From a checkpoint of a small transformer trained on Wikipedia: embeddings untied during training, hashed n-gram embeddings.
Each number is 500 + 50 x the weight over its row's rms, rounded and kept within 0 to 999. Layers, rows and columns count from 0. Numbers have three digits each. The size before them is the row's rms in percent of the matrix's.

# layer 4 MLP down (transposed), 1024x256, rms 0.0692, rows 337-443, columns 64-127
080:505518504464558503562582435410405403387469502566580465561480508526462501530429505486506569410541573578552511507483520455449592455445514468478524507574487595520553489454434485464519495571423531
112:555406469450554508479494495506547515483551485506506519461503420450561530507549485473523546465455518412418531516518499509390495476471489586517557445527506613510503525528577469524522526464497452
110:429553453484474543634577490524388521558569608458496507497447466378497621508423486509526492494418529475585446506539488391499438497531508486534443467449495600569500501463511550522451524493541523
101:570508433488433511572552573535504518441546545560543488502619506479453521480554512508441520506554499476504515478487496498496510549451477534584454604617506498487498539527499443509515495494665601
095:482447599423441417436462545423439450441528521502459441562393517455501546529438550454403490491416497585482460484506548544544563471556512535535530525456535534483487487493504516499489533455415531
081:479512572464550443424562509490474405529537385557429539483408456551470446457402546454424567512484537545440511493505458472382456446502482503584546539550516544497466491412565546560488481474466546
157:521460571536555541590482477531539496498490474463485553513493520495397570470445469527437516511448420592459542501491579392466531448431471507499507437537578551492571579469439509530525494511609541
095:514472386538435478543553445544475495563562580570527499487548504475520438385448540476562561417417558514466492452439512586583531493511559485494462528436562492472548465594460503472519478463534585
099:533493437521466423497531489495449510600528481480430525487473486520522512475472392443432486522458539453526398529557519555518565517504523447523459504531519542566566528566485381455504527595465539
095:570457578508452543514432445510410492409505465519541493459522501533554523473541547469587468515566496480556433567577512468562496493579490464519509420519483496558402565423503497557528491569519538
123:554526572387536512525523430437532529588514417430500640475562516504495499527498509561473563511535526501504558570618545523525493484508509502515458456399500447554504552428497503533518523572487504
099:548365508497493455476520534448519493399442472550444432475457529609331473466525543570565569440453367519529515546499583513466478440511503428556538496517518477552536454470565483590510418532475484
100:590449547509515588536409504536570466491521505464556516509525484526525496553375500402446575515523449433451512526565475514430534492565485604457495443469494573479574516561486522416504474550503498
105:533426532523476501508427478476475462480547565491504514475571484488496499597477465527577621469490530498472448454486486585422511568555487474552546470524564417460534518538523526533488545474466487
105:476506432549433509493485445556623557502453474508495458433526490569470574479511472502481559436477423453525520512474539462541558429545557571486602396493575453579434543489429479531479483485524416
087:505454493447447482517478543548404484474558542483551400491447490462537550475509494472504516536583519517508557574439468507624520405561640551515509539552545507451417477491480510436481520504546442
102:547518601478558496544568499582428458457395554476520498532500435446492510435559455431415531475536408584505402504506497497520465434522519572549551454503547480524468509581525544390488500470466516
012:476501458553493491486507604552452450572503488534518509500455604506551386510417473581526553571531496388385424482457543484465534464565483517540436454485473505540525504455497526601499479550503496
115:506484435528546551608480487454501566529495466464529483461593478631480528523519390475506472416445527493565530492501459388545402495514589472510468558561427465477562513447504526501419515527585453
087:422467488505456412529520487498531596518574502508530571504417406524502467500358504453545465519496521514533407401473517475516520412488389485525411528492442489456568480458522468446457507464469529
114:471515479605485431454538484530437572571400576422471402491394578525473476387418513480492528548411530493506474434501536531519494487505513520492479543424532538512588508548530554488488433470419435
122:639521516478499511457525590533501413525571482496479433487431404409549508420486435445519610535504463414482553573439559472476383559552500529489488518436514444480485493484407522587572589517536422
111:539606507451386534480512473526543509535464488502422466491619549579504445562405507512457471604455469453515482527680457508618485446477494505465534527541464469596467433481380520471481506558489501
121:590518630453468489488560556511565466465533474539525506528433512545635533473501476539459489499507479503436516480532467507511433475570584464538546517511457517505489484520559517509393542600412500
092:553471546505408560451377589486551593543601442542504533571515488465460547458452385491472425494527439609514563482429472516512531581576483488489472521410392489508537376460436526569580504557504481
092:519428527373486475482424600570528534501434530485546540506539483506506452561456526581552522626513545507523505548480570545473543473430589528573512482498496535499552496480472481494491459427530542
083:512375488494638481491493490553515489550564445508519498396425577578538470400474542437530492520520480565599407510528583530498510503513487418513557476507472552467555543422540517453503493534441463
110:429534562475450550502447474474493477496542492568508452426574443462553642493554482550473519533518506467414429522485411470492431422510480542512565604547512465484490522537420477605498504447557542
106:540546447520529450460431486483453503441486515449423587482500500479452494640485485527505508478437562510606430476490427497619467556482477570492515543490532465537542542533464484479486461591508502
089:599466523499502548474498442574449499397509502572463508493519506482480502578427494481557489519473497561444490425549634564524449532527452491477465440547455491453545539539559504538519571447437458
097:574549551530535503448420432450434537506376513582581491461451511495488576486476539565411549529476478522477564560544418549570514454509429613489462548498553479514628538414606507457471495530365459
092:474475530524464421507614425503435535474566499490423469501530473421466486446536543444507526470464503446559488480526486499508515545534465539549494560393474470500516503484508481476427484364571529
099:505449496460461403419495424581484500521452412562470465538487483472475572478610535530387498506540485574486477411420464552587533532456570557539459438489470451509639570551501453466497554526460497
090:429462538544513547539528476534468501555497456456446503503490544485499532518582460515503572573532398431508518489633483559451566569552519576525499571460517403425475611474477515510427454493427521
077:510500501505597471502503586490456458545618550463471427500509502590441413493482540463526505551523450453523533537545438466565506561584535505537455577466442465476468527501475465439529593536507448
072:408429480497552458577461467534500462462530517421456577456478513513516466567447460586590503446485534462571465492524401444466469394517519378426519544445495495479595557421490474456501345510500456
099:515589539574462504507516468474574601481508519519408548557458522503474456539489484400527550505535412484487494476499456452425481490408483518516527488517583565438412510544469584532459397490507510
091:458414532506450575527572551547527362422576556518456497496508523468497503387479517509472534519427554516488474499522480498536475614588574448455436500521555537563474527470505478455548500571501490
128:477601427441476422480466479536457475476498563494486509478522530569539406530502551462439567478515554503485516449460523466563505523558459420467412592595537487500521477573577490527519521452543438
091:486473487517568546511535476576343483474514552464489486493508495480387460495600490542514467434471461530507522547519532511469504538502537450459506519542521613581502460554573514502489471431543549
083:566558465466494500498456487592474460409478443568464468448564490536465522522517467528496581546458492475486563519472543457475537580401558481487455509483565490498546556479546477480470531492523519
107:485506541517453450492475467543428500524490546452516528574558573527645456381488557462530477447471525455411524551565493484503446494503548526440467554429527491541517493463405413460528495481523503
120:519553475531492487524515454524468547444623456514613497504551501492486415465473465514502584453415464392499509469497485555444494488512566479524443503371586555474473493500490525476388548456607504
078:465470459460574513461515469533513356395473493485492497450470590524528512578484563473559498650483453498605562429579544473515485521493460445494501618544542427556509555441535508541544524506454476
090:487623494503427478500612496409522504403585457434493501547538496512426450496574438506509457408453435543478551424521552587461463504507514484522510449529546451444431579474545468443496481515546483
113:433557449499547490536440529479589472486551533469562479537546495452512597494584394487471577497466527412476502590577367491641459477548477541520497502449497461447526507502399519520553560449412500
087:627500600529549546460524465494525417496508443482412568476445549428504485441428470509470471530549488512508563412496515451489504411448470415505508460482458490535559437516488416468525503501414497
115:531358496629477528487506534394436592453486341482376520435512469510558493508453505515472459490495529470536441476470475526500519496505508518523465456460409482506474548505548518511449550526472532
098:501522474448402475478452512563517459462575424573479449539434451606453443556522452492499493550533494503581508496500546572454569454419532542534450528489606523492459559480470493478645434496414455
135:456572464431574506524492638514405597531562511553501430504443564444533574428501399479549460568492510420461509569493523484524430471492568557534604436430542402500556436505530507583495446489566551
099:543532422431515469411446473519449481435530431515499515471544500500490469490518533505563536524430506505404424507456484636451548471485499437550493544519545443539564618441538512531476472557520477
083:498453379495542501555555593532557511456523564421418478526509472502509521402472489522497497513502493519536463506444446571547545410451514473529502527479533462528503528457463494552457552518497531
103:499476599526437586449482487531469445465573493490464506446510488530475535513528551477421489510531480420516481483516524393506500564474403518466498551512487468377506555460519534440432606542578395
073:540473501469490450509491523505452504438540444418598537555500566455423514528474513484527486378512529447530418568443529486403525469536486456556522622447599463537540480421491439557419522528496520
103:389607569507458482593484526543542482447533502497523505440400495515553499534530520526536549482627542432476508470462608517440502496438505497482446519447505481542552522499449527609556550464493506
106:487618444547553549423534517453428514543555497532558420535501478448489429510526513442509552508517546507464531537596560415455460415544515472475558425484577553476596535466555544523488561562384579
092:534467450452518500496498517518499534552496539478446447434537490459650449499502505505619478459501442425501479467622496474455479465511511495491505560524523408489509401535424525604520571496456441
121:460475454453421509478471458564580509503542516504537528533499503522506480519527532483461475525456515567545541537499428503574473486490578501481465495538441461565506599409474495582482524557499546
110:529443472423477539596491428489432561513435503488514542531536506538463429481621529498539566432454473526496434485592484538489455484602508594431578540529513491489609458485588401562521530522539623
087:497558469418459465479491458471511468557484536448506650487589572476554504515597504538495424571475511518469553547494507486455534449554511596474433552501519566507408470446508480445512345450441522
117:510524424448461505470456524424440474587485416527528543453508466563472488553459554427468509446571492454477535447417525523391438553459386471478480548486426534467475535548590498493561388451500525
093:536521538502518473484457621434540459431496491434453492518457513499564529545543440464528425458515448530488481524452460477485484511475371417453479522515436517421554497429500482534475544522502505
079:491493508470510481529589441542511511408487534477436595545551567406439526492466546392429510536410462526504396544484487431564531354404482451578525599492544453541559434478556517546546419522465506
084:504438465478423501497489543451459547509534574600446560437475457446439437464466529418424609514499517524472483461538481561479523521494518487570509449541481465500493495494458517525450537421587498
111:621546497571493446445493508508574531486480515520491480531504607574564509495468545623609529462490590501551384480497511491574571452565522563542463507487585462598548428548509520523560642491551419
090:583442537510507538501552511539458414487416522533547543456503563411429413531354506482550576400439499514564540585522520506518578456541500581584531471617452560450529488525529579551465564449458464
132:485559459569428579504568480485550494534581499470611458494527516514529491493575451446536551495575513366426617512592555488551500568575499525517569468505451495481549507448517541523451572624448528
089:481528489542436500478547539369577563598474509485540492470476454509595479499538415507443474394600537466470461503545561488478399568524483572530415501547502467482612464556437483516420515520525447
107:463541497497460422464446445449440491496544492609559494460503543488469497511565428509413507477507448482515487389542528488521437514433561498493554465483601538500512490507460507567532458556481514
106:413489573545527538555448486436429545498543426466507493428534514474598511402559527591498534612559435499557502486464421522504494544511492461541560565467543433429434521514526581524569450535586476
111:455518534477393451565491468484374521487591611586488488451484541509549586522519543431449552548467533504381484519513438481484501473611518543546461539454454504436465525504535567539488464524493548
108:521566547438470499535515561481548457391488496525529419480382533444562520468375447446430461463602500458523528471502563481488517543498539471525481562503394532560520507478540555565516540497518486
088:499498499500453403517493464428402469453533464426477474432412442515485604585431518514521441532581509475527470511463500508537459518479468433541490493514527522521472497466516509347511423488498534
083:448529557433485455483484549496507545477442400468543612546467499503525483584511491439593482400452493555406451566549402468420562526589423535545523494424550434580480480570474458591414504435544468
120:478436498457519381511568511430489574464438391452435465513494449537447479486456386531528481524518468566580493545547543564581433638498529547526563433464515467498575625518546453507408502446522479
094:458536472447515517521493510549424494534473544540485572588514553512378392439507529590473498429428507413476503528453466410431520435527516566434504532564467534482516529476521577663533488546456442
089:413561470450530496561588571445533422371534450507496386463524558456479513449447523482533439501498490533526467477511550517422523560510557449543473515485538467482597501554514453433412388546459410
058:575469419413462538529488513614445459535501486493425508469466409426480493446400471540486427495401475521545528561602447507543400548504474456487533434550515512456459430579524504547411494543428440
086:501545524517464551570540384467526487452519481567515482494574579507505468492483386489546578542482475571517583471464494470425575584559527509523456509484532568496524460554426524486445436519496479
084:493429546640419413444516534457554449496407559604501494455485568450557515510517497589545500533455530535490494591451473460486515587448503475459542452541470515433530485507542593511528451493419462
093:522566508413486490501451513515479548548471466499564461452500528502536507569513566496543597514557458498476473495410522549478529529519555559446459509427458504520605473551517406553465474493505481
098:557487437540542496455462490596576595458479488592506456559514485551468477446480429499451491506488481430564507454494498591489582457528555596579515612433439478468501557492577458438534505456511550
113:445451526459480456330429527519617471464493578507467506472475516445471501481476485484454466529485529437472412572470468446530548416477554571430493417415424536478512437429477542487516531486523465
106:478501451508464450507540505620452456631578493588506529500494472557558531587591513518504543535507427553523548505427545500431505487559489557453488458503493445497441520474476395446507530482432527
109:497462502529555478532582476546467411550444470466455528527553561465516438524578529468560540479491510455468512488466592545478492460551505510594424413487563465527580510567525585501428551485454530
106:466506487509500559538517411424531523636440568534502484571541543572524424497515483512372474569405499557501466588474481418409368421419443565473390492499387552531478425522428522562498525425531519
101:498497499507495446539550573562393543551479449448532488477489494476488527468547488450492473467541467450536414453503502462507569539430543435465529549410409539512475475519431566387423483498462515
086:594524515536437518526594494506497542432555443492529457516499567421551480501468530510512460615541463534467438404445469417382532515452509477532464562514552464554489539592390451399535539564519525
098:545514524531556524393443495544480507588512482588583430455450569551542547461515471469496512593446476522504526530504512482559566503543687487525566520507531505537538570553557431507476527613589485
019:536481432447523518545473530510472501541513484526607515469613458569501515507533411407439507553516385408430485560486476590595531547434483460475555502553601487518459448514591487520537576547538537
078:479493424501561441550479566526490495557544473405522402498536484554505507518488542505497428509486563419507478513575565479406494440503474511514375548472511458516532531504457487514531538561556485
093:534465557458502491584544518526536544477435478548535552493433551463481464494513431542503526524532507441549480493466585497502502514567537620479564546473525551501474490593472516528459506539601512
109:542495492570504614507511466452468489481494434502500473475493498532504448556511613420598498467507559473559436536512518506463504572492551549560508439447499482454628405538575531459496611493485542
075:497549526543326509477538572426500554391532523507527559476499530481525528532514615474582506612523439528428529490524472561561469506625551548517451513454525426488515490438508501536462541418489503
095:489475475492510488432440454475495484512419572427483556467476510541493502511385543495534465600507478551529531453526423621498542456453497540549446516528519532329458442425537536557423444527556546
101:507601546499432526507418457449463460400526481606431544557497491558540515595573510486483535416424532559433505482644487536558504483526506424623448550502501473477528477506503540639486443509544540
100:498553494473474451509414549523492502470510573488513524473531519424557510522496455408482476542530491551511513564448510456495568441489501410545358590472500467453504480563587562508566474584542415
083:448488479421607533580469499448427454563525595603444494468584465481528521507491453495522490559463508512488504579522627625509516505555445441502517496397567496565541376505554537570507424523525458
091:445497445471513412485463604456488471494486467538469529402463522519482518521456573448571445546534510461524540482476453537381516483381505482485466508514455528480406582589469544547616538494526417
116:524445552485444489531425477458475551538436394476480521625571495457589519447552476433482426521470512456541480448510544595549490492505483560486507508520570546575522536467530498457585517428487527
088:510357514572517554502543516457488502592519510477471443500513531497503524592458420487531479463507511519419527548465445525603509468569478521425517497524426507491537509536548520495527564473521478
123:547448526488478558514536564586497523633492530555481546461446510455477469476471562451430553467521584416456573478392517481519558461379567539552414429505471608557515495544501594526526559410468611
098:497427483567518576569568511431577418511520534489456483465492537555494443505582561429664494497614632358459392480505497451525609503518511426509461536497512429482426541420515542490529467508619394
106:527507554481480499585495496465488407416508559548430484436548424450465529490562462466565493508460606526462479444566507514478475451495546503481565540413520489442558552519550535495492563471556587
090:424479555395498546514459506533565499469517533513401520461421519464481590445494486429486564464531513502518612455476560525564524558448550350532467501502495573458482467440507581501453452509444516
090:406492395487580503417497554515471508522599465610543418495561534558469612462464509471475487458557514504512439520498453510523586444529517487408560573514453547523544527560531573526449520532548564
083:438511533518451586551473418486524557452530495473502558533490449452543519471445511592551555521496453462451592419595550510371498563464430372531509517500448476462515460413571566561531515473424480
# layer 4 MLP up, 1024x256, rms 0.151, rows 338-444, columns 64-127
115:561495450590548538502480476481526570470562538547504498491475519561454536546530539514469482457465508375591496514443525545547491445527475468406384545511609456487511526461484468539429491486470493
112:450503508534534491505556433476522483509479517445562473433462546483540446505486547462514545485448549455518464607480499531469481474610427532569499517541490498559497485481557533519458524424361519
098:567618484529456416450520551456505419469495507539509503459516604440535467387443541550608565353565422459481388506489499546481459554504503496555599511511437512529465505557399562564574463534632600
107:581534516614588502468475455460424550496391426533441593479524437483585420460491493432545520562546516507444491556496506460482591463447557423507472466542503560450579472511557436462506419485529520
087:400403472550615542457555586438478472590439573468484500449414470483469427494547468528494504565441436496400565437481420554461506516510530574476470503461583578471547534486455458520554368359455510
100:545481473423422428448561496538555473579493491603626435459529461467536539469488442520592411474526548486542487554504473538551446497479522489422508535447422460477480435484507478495485460490437491
106:525441363452487595542400380472553504576488480566523479556484554493485466558587505466472508539482447536381446427478477521507450507460487480495535524481459499439487454560451441545484565519450448
093:607514541439524539427463467430636454444410439501460560567501449443587500430512513427418531465443492463510474534473519555523568538478515492472484474547521541484469592422455558528547523525526601
102:498430469479505448531468554498521446412477466484533555553539476430403442487430588488510415448503549489381519593610582476425466485475460541470389524453433570465579535398509548454451439430485468
099:508568497547525546481464488503485568532444500527471518590557492411518478532413475411518464497507522618535528515492475526519549428505487530445566459400517525518569459489495471494458443497484455
108:558462460429531478458501503529370496387502521498502596488486512565504549398478534441417487393519576531496532466523559476461536506554438491458523399484598501518425460589486540486440485469545557
100:486625431556585434441589471464528455552521474524441487439547525415473428605448476455510584437629522529431492603521419436528569441549469498410531495529497484559434512443508510385557503537497453
087:396554545554489484537567503593504499473481519438500540535550460472434604526513495439456494508461502568501535495521538429538463502410410461470488586450408575477483548524435456572527525428534491
102:404430548486476593539584551488541599509550572415521540531455539569519381533416496508538447513547552435473495441449580579522420483485514491423534492531529519585455460539551536391526538575505496
092:480589472502574436452463514476530503428506559424629622540435465469510468516480532500510581578481538527405479579422554473419515471481529505493515552500448490439406445527464537531459476503454509
097:496403546481436455503531449444540554524478545473462563485437535444459509497559497546542413506486404601404460473569461463525439480524511539496478549438514436492641494408586458533575426475507545
100:563540479500563481417485429447542471526477578472573550524555562553568431467499509489584469540533448529546478446596489464494478481487465472524425482523525478470439535460460592448512423524458531
092:504547533619586568541437466516553472571529506472510464538524491501482514424455478593456547554634484494492514547519605548539476559524605457526439492472498512502519504440439540545558497535577532
097:421553581475510497434530540558448497451491434486527452533476451522493548519420585536416501601504460412535583491446556514453532433517515525509450476539468453487457459580579446487547419538485495
105:449517440503473539577497534596548615504455606516495491522479480468536559472474451449533526464504508561536529456505548476463467501487467475389532506423499499408449512476498409475510577412547470
091:456504421500492628462522487485453513443477602477484471482462529499533486537519488554558565359479481543481447492534595523471557540486535488544511517526416519494454327476531527553587526517518513
100:536514430520484374488532496466469401449414491526498398499476508585509600589529465506528511557493507524499447452347397504487503503517490474519456623441597578573521466481455524514495573605519462
099:464427428497541483546540489494472601449565461552532460528564464495549445494554602469550504526482529532480464555449509478480566557484522400456532543423520449437472523517560460433515485500481495
123:563452613417457534389458559595447454497459584592502588594519561481589476452474473578524420596438514474472553466398468427507491414571499500487470532499483466530526498443430513391479527508567447
088:541413554669528496523510470458460491462446487456460492470478570482483576519510455559458539478495601521416504608423574547558457529606550368415490528567456455489511466543547502560427444532478454
099:531542576494494466525483509437500466523490527522477547539557479534474480450510501511451601430474521495489528554539512499659492494520449463529481458491560561468543379513534564516566477504513484
101:568465480472550569562595498478439553511394583613575465506462485511610514512431559486453457472515514502416551556542542467546516582447437481460536513556593517466446578437452475514609501483531506
104:461465549507427570466507522546498513444547463450493593557522499525528413521602566420502549493437506416502472521547628480495439464432426491501553477485529513438425559472521506585410473568503580
105:473502549590530541469391544583585407566470521504566517636439514435550599458439452516505621497545542532490506538571484489441553509546498546486479540467557549495508468505482439526547545488481434
105:557531511427507472475450456458429585568484604576530462496512489543505441495488507583398552561545505575503378489516499541580419489593563465573510574452463477500568448565499454526495454551533550
103:482560477558471429464527467444434544557490508549520558551518518446509577518496536503524492557564570438431519473479496529358464479508464560450481551496574498524470505470503495470502510589534448
095:569399533490517473471431419491601562556538456494455423529520664468538509532497511569543582428502560587453590442526516510489480524498474491565584437432500560467558460543534554436566453507427457
091:478499503498500597698468455464531549525479442476523525432540499499544576453494480513503556437501481574482453475610455546503498563495482594481526552495500498423456422422557603436591538498490459
100:520546508500517501523539504566544553459542461446455520425496464460565505548510500493550506520558545525558466520506423463486626487487472487493473555447444403422538539439474510494555445545508478
098:476461444487437550614566592436474436453539499547509532557550500495565455509552514484519519347530512543441533470492440540509411500521436538474571602483526457486470550485488506444420523504467481
093:385470598468470558484443417419455512456442483485509498558453562413503448486536464623459531534480507544448559474488451527553464473471440504499430540493561452499591526518482475529423597445537518
095:494586503435499539533547465554536499425463490364528519503497503438508534495516441443575482448549532525544478549382483387513455507483504477484543494579452409502416527577499441403507469523448479
094:504504395540483523467511476465490549491429585565506444434522431585563480518528508576483398440509531448438519453386598498456504427581479443362528535525466390439429506513567468522471465574499476
108:548454558422452490417560457505527495502540401452545475494444440530465376469520488514509475440484543617460576536492406439494422493477379515454500460478490570535471482460526500422552435392461514
103:601488472471484526435468480459493467499537554516516557500439551444459571600495509585474516574462513481457503570511448483568467535480377382393512452506516526530480580428426543517515444452560555
099:570505530546478533571426455448447524573523479478580474511540476492504461479509579454522443454661534624512482492533592426449468588569522453567599474475488440483392537496521510510500536484557556
081:445540461396454603464551550526457562474362456568460470503451518520540595500417552484518481477430533532492529492407548451542447526509513471485524576502476460474433523511498535499590496517473484
097:501538516491516563483574526517500508517516409436439484528456576470602525502520516557455517461441562596443529489535520539547577525472553454550553435450433466466488441530514492491512611448450586
088:548453524456475525602494410532463469533491493495556528463489489530629521503450458545497531551473469488430518505552382415484469382598533494524485499408410499515500496560477613489532462463471479
104:406562538499521455457509401424623546511487440558462447436560451606500576433506565489507482462528546475436419590475446447526422497526462482498456462481455404457544605461340529491464550433567426
096:454454499548523481481595471511496496348447488528481518580510494425531453476477430526447509475532578511538556485518491523501539588560475477497516562550429539478511565536511513532443436554502451
094:457481494531483535499548405537586533521486584555456582545511581492520496448544487488462517435535461531538538538490521552526547482438495427415613493457446495469473525505499479490530525430599489
095:444476569508511479548561403476506490436481488561479507493448445504592497450514494469537533471547584469604478466521475516534449502603544514473505521527444535473530478497507458457593489457439418
103:452581507472523513544480554465491578472454514491484463382419510500422549429542414504521460561481505499415386536426534531418478629495486515531487528530581408438460619463430514533526534514488517
097:511583537414465525442445521523443434426469458516464550480471486461443502521483450473537474586407545479469573480640453549423454421474464530503556477518532355532461587417549563618516555454511470
091:538586524508571476535496507515532567486444532479483544481456468490540570513482533479541501519555531545407440576494556451524484455530503452437443470546523579520482518550582520501569453545461506
108:614578404547560499551482455555478508420467574565473475519469417479427462469521496466532472484505567456517468527500442506497487527499619558591538480549452504457496523542463453581447518524585444
097:585504526490492409443576531420525556466455539564515560500519552609506520540589493477465496493484562468569416443531439491468580503575464464465479537613574513520514562560507551533514485475538476
103:497460443529414538475520493519476473494524522469522547568589579516497479638511451483497434489546485482471558548659512547497538459515535547535474385519480530482360477511536475564542414438528510
106:481487462493453586494502485445546500328440444457452544514502456448542531464539592436593531520467486514438409494438565473542491491528466498452486484457449501463549566456611531450490533415515445
101:473480501518456453508431444464507434520482533441476492437592494446493530379651516507516514503555484538516477531506506452436422548618498487457496496601559446495496383533489534492528575468517465
097:457512499433491490508479577438445449500521492538446433430437472537538506410466472524558476490454474613451505527504495497568419569560529615543551473481470501368511458541560453457470408514463456
106:478555540523427488538504489519388478452477509492473508540491443437501429558595405481500574484531515496465481480543560571485538581481546452500464455578462474522540534517451567476456291453423475
102:416515545470556509478439622521384488440442466419512563565545601440456573423500478548595605470558562554463479569494511445554503509493504508487560536513441532470515461565482576549461531480551507
100:515477449574520457517411535507460538499539507545515538473495409538492508511499535459586428529511599563497511417422457464540491506479510446431474455543573574479519520526544541558475470412487535
104:389443567456570507418553513525495524519458519499443516463410509514474507560549533440408544561520578452560457420502446412456490534554464476547507472514457571538541452467560482452582531522433438
100:498492507528468428529485415488565475542519572492523502492518498501527523475434570401459513533447425528465498469402427533472518518535520460453550531446538497481608569587556580551476468485441443
093:489430554460588492416469496559465459517423429486486493543443427518468457455534605501459526556459519474399456443456505413513504459611658394405510552523458580520547526545420478455449536452506576
111:505492512511506494516591478467540506491538597550518499484461511519494566405543532589572523495507544497458472500415426519526432501533455492515541480592543511493663465494511533583433448511537489
104:390461551517523488456494480494521465470478524475486505509562550432471428485513493460505534492512438498445448576572423517470503450471477630455569554517451524466549425458470462509505531514492558
098:442391487428521649453569552524550532508480466476514492528560568443466480495530431403511504520526458561452516569416488485576532497477537433540489549439447478448602511482496502371513490479459456
108:505505473496477556516547501475438456553472470547467422550433423420442531483529473504479531520435470485556542539440568546526502531574551525399498456402467392464481570488572551605521557485552537
098:537519407429455516514511502502563486403489591459502531449491476567563433624472505476423537541572486534484462434527412504414573481471468409529622487528511458535523570511409481515577451449570533
114:435541454513602535488490396508514555475462526522581588495518525367411455528552436506515639575522452485456541507530502456472483407441565423473501461511490557457507544574409461571511505591412567
107:464454489487528423479479475504571490562455551482491538449607446519451470543410483534571536520450527565415548533576516487490433470528496462429473585440474534511595523455483481513489492453565466
087:480488404574476539476526453543482466542494505494447396425496519564491578406472530517517567537558385497503474443519526427569557554538532474568522516553524494530516523528530487603534528497478400
099:500517502521379461522466509585556468603394455569388442456433429503510484555466558558466543495550452502542528459409508526433480505500529468438487392509406590514553532484550525529482457502484473
097:413568615459450511489445525505484485494561600627462438444529504506578514462480523434454444479516498476585555501510507372557513440557546465487458475542485520438483480468541525388611552496490467
099:536474494510497451413486477432527388520550493456510631493556390510447597528500537556467530474511523489414475451541589521555624563489432488491485453496521488440458587525522574458533537480467579
098:459468470517515489443502517444543501430447524542511552428514493440529500558573528558575516522555485478476364535479498592419457395481515545503556641488364501581551553420600574620529486437433497
102:559509560544505526475447466514582537561443537552503497578484585456479403410455458401549516575427542516425502472538415479481549466445541480467524557423562475465584498490446442514500521495509496
104:437552448583571496449454549527533470505466520490535519414455543498529507389526592472506564500492441487558529439467524470432523463520457544514372575517525512603487462555555560448515539526434532
101:467480581516371531495501593585524544478512456506556390461432484559499497436499514505518531458419422513600488486481574501507404486575564622551519493451423526506501533534491590521564448542576477
102:478571504456376484498486444533474518493483582479483652503402419480457451532577430543467506538448510574517530532453576506525417476439484466504519506412454511541420554514483461631546526442528502
096:525413574447498544537473497528523557518532523503523520616468456576564421419533509581503474500520415559541495435515494453483482474461526428527466542488419526536488475558454508541441460502490576
102:488503530374447557631562448487544522521565561552482477513527606540529529553493524436481472470421527385441487469429579476522516559475447603467467518495472463527518451482518543470443503554539504
098:513555448471475417353397526425571521518508496544441432477507491512526535638491511513440392555558580523522586593455520471462538562502555477514501464550435513423375498478498507394519526529451474
101:490566515472496540585577460524470523557480561477391595577555421527584529536476551567586506528508456549589543565401467503470431545487422511538542464575470486504480508542480410507563458538574538
086:350433643463468527501462584508530529564602532447539515488576503429474474474440573504451490521516515495566529477467480422516460508595498473470631434507439510500506438607455442576514560491568528
102:479435514522509473449383523510505490419524554520560482578560493446483510428469565551503545569494491430567419396493473515513507486391486537562519526475501492545482498548581563479577520515529479
092:498424519602450512551475527460450442525459385505536481558463445535497517467432526504408512393468447481606560508431424513515603483594473549500436524466476542500536475450541491483446461542533470
089:551502574511447580475483527427432510469462599529576493474535544458557580504510506485577505543502458568538524541445530529534487514460516577510510565508443494512493428502512491388608449440580468
101:428489529545565617530416459465562497485434523549547534488344527542460554517482551565497492557526407383510481568485563480495445547506509601490534517481456552457473554636509499540577475485503483
109:523571540516484517494450472459565382522511462452588542427535530425497555482499456538513377491627476495520445521514492529445468442424438487555548429508495533600472477530570372605500459458514523
089:492445530521510493486498511523509431613458574457501554495524492494549475502553425494559501365489511485459506454469582509653446459434462483511575550533386477522436586546616383584464550595508530
101:530435457424540460521484537536495447495474447553500497419526462544561484508503476490602491536498477502607473496475506528563551512446604465497423408552524538522462497541509498423504483505486524
100:535532435467489461443534423503445480492483531537482483466537396549535566570615525484476440593533490486521533515519562494484552538533527415511501485557524510474436525532537509491511455427500486
104:519530594460464614600552505510546559520397509380494507500447510557545500492505503425434490433492517574562402520552434509453425445530419421539591452502479500489501485533529462380609524532539429
100:500448607377589570494521448510440434503459546547462480522455548502518564573519490499524511510553409460424555462520486486482438503476471499550457523544554407421491573519451456526523531442522510
091:437538486495544414468475467520595444490528550545424459505491537503518440525495556546603491465549470551477484494485467466538484429414432557490447383464520481432542503468573341506527507459544471
112:523487433424498544509520624499460457448505399522463645573558439572513530522553449454591547538519560526562477454474423614548481526534412494496422579511493483531417505529480513546502506539468473
107:411470493438567496537468608366457544613557479545540493500573469507531517545496614469513460548513475489487525513538490505456545437537536398490482494512568493538480570525465526455547588490487447
096:489515444430585455515462498515528515462504495555458511508467594504512497587499465447482511520499451582477549549504573488542399586480445405438426526553476422514495507531475523603567522486585621
097:527493451466528426600490481487534516536412443489477516526483505486547536526549462492437499579352503522513503459467468572532477472523491475578521542594497582414551520480462447424516576469421425
097:471534484486545546460414438520544441511541478550480515533588468480443513454506443485355442533464492532538474526526555531507563578443541489541554518385413470538503534459550530519547395432397531
094:446536479467471514507471586506469513473440493427509494561496522558437552500503491530487455530539551529391428532517538488540437483526506487430486478542453493433411472432539392481456498524541429
109:510523594533497434603518516415529518490493470508448506475499474566470531487491492507495526427514528422536518470494583478615608491531451561479534479503485505465419525493533581462525480509566575
104:459512537525585386468535509577508471580418507469434447535453518472464492483385364509493456429422495540486406459440482550530523404457543583520486551557539437457472559505452552567461486481544451
089:495475490482537402464537423464471497454439516440506519422471501556486480491471513476517464525538344566539500458494402522511514464441450591522559551358519562534492510518517543451451550517462413
098:523498508507472500393476494400478528507463519517552350573495445484479508450476422523480495558410613467556493545529528480473478448467444427546530468496393446481531548557569460492414537476376577
105:574539510420558555571604595562502556554498432608461459424534550479456513479507613386462501547560549474485556473503400394499526447503462580510615566559474525550574456564390510496453523489501484
108:478550410426487506449453471529481565464610517491600546482583483543432496503480407456573495506515474541519551461453542472516531493527498426547477541455438495526432506504565487552528462505432502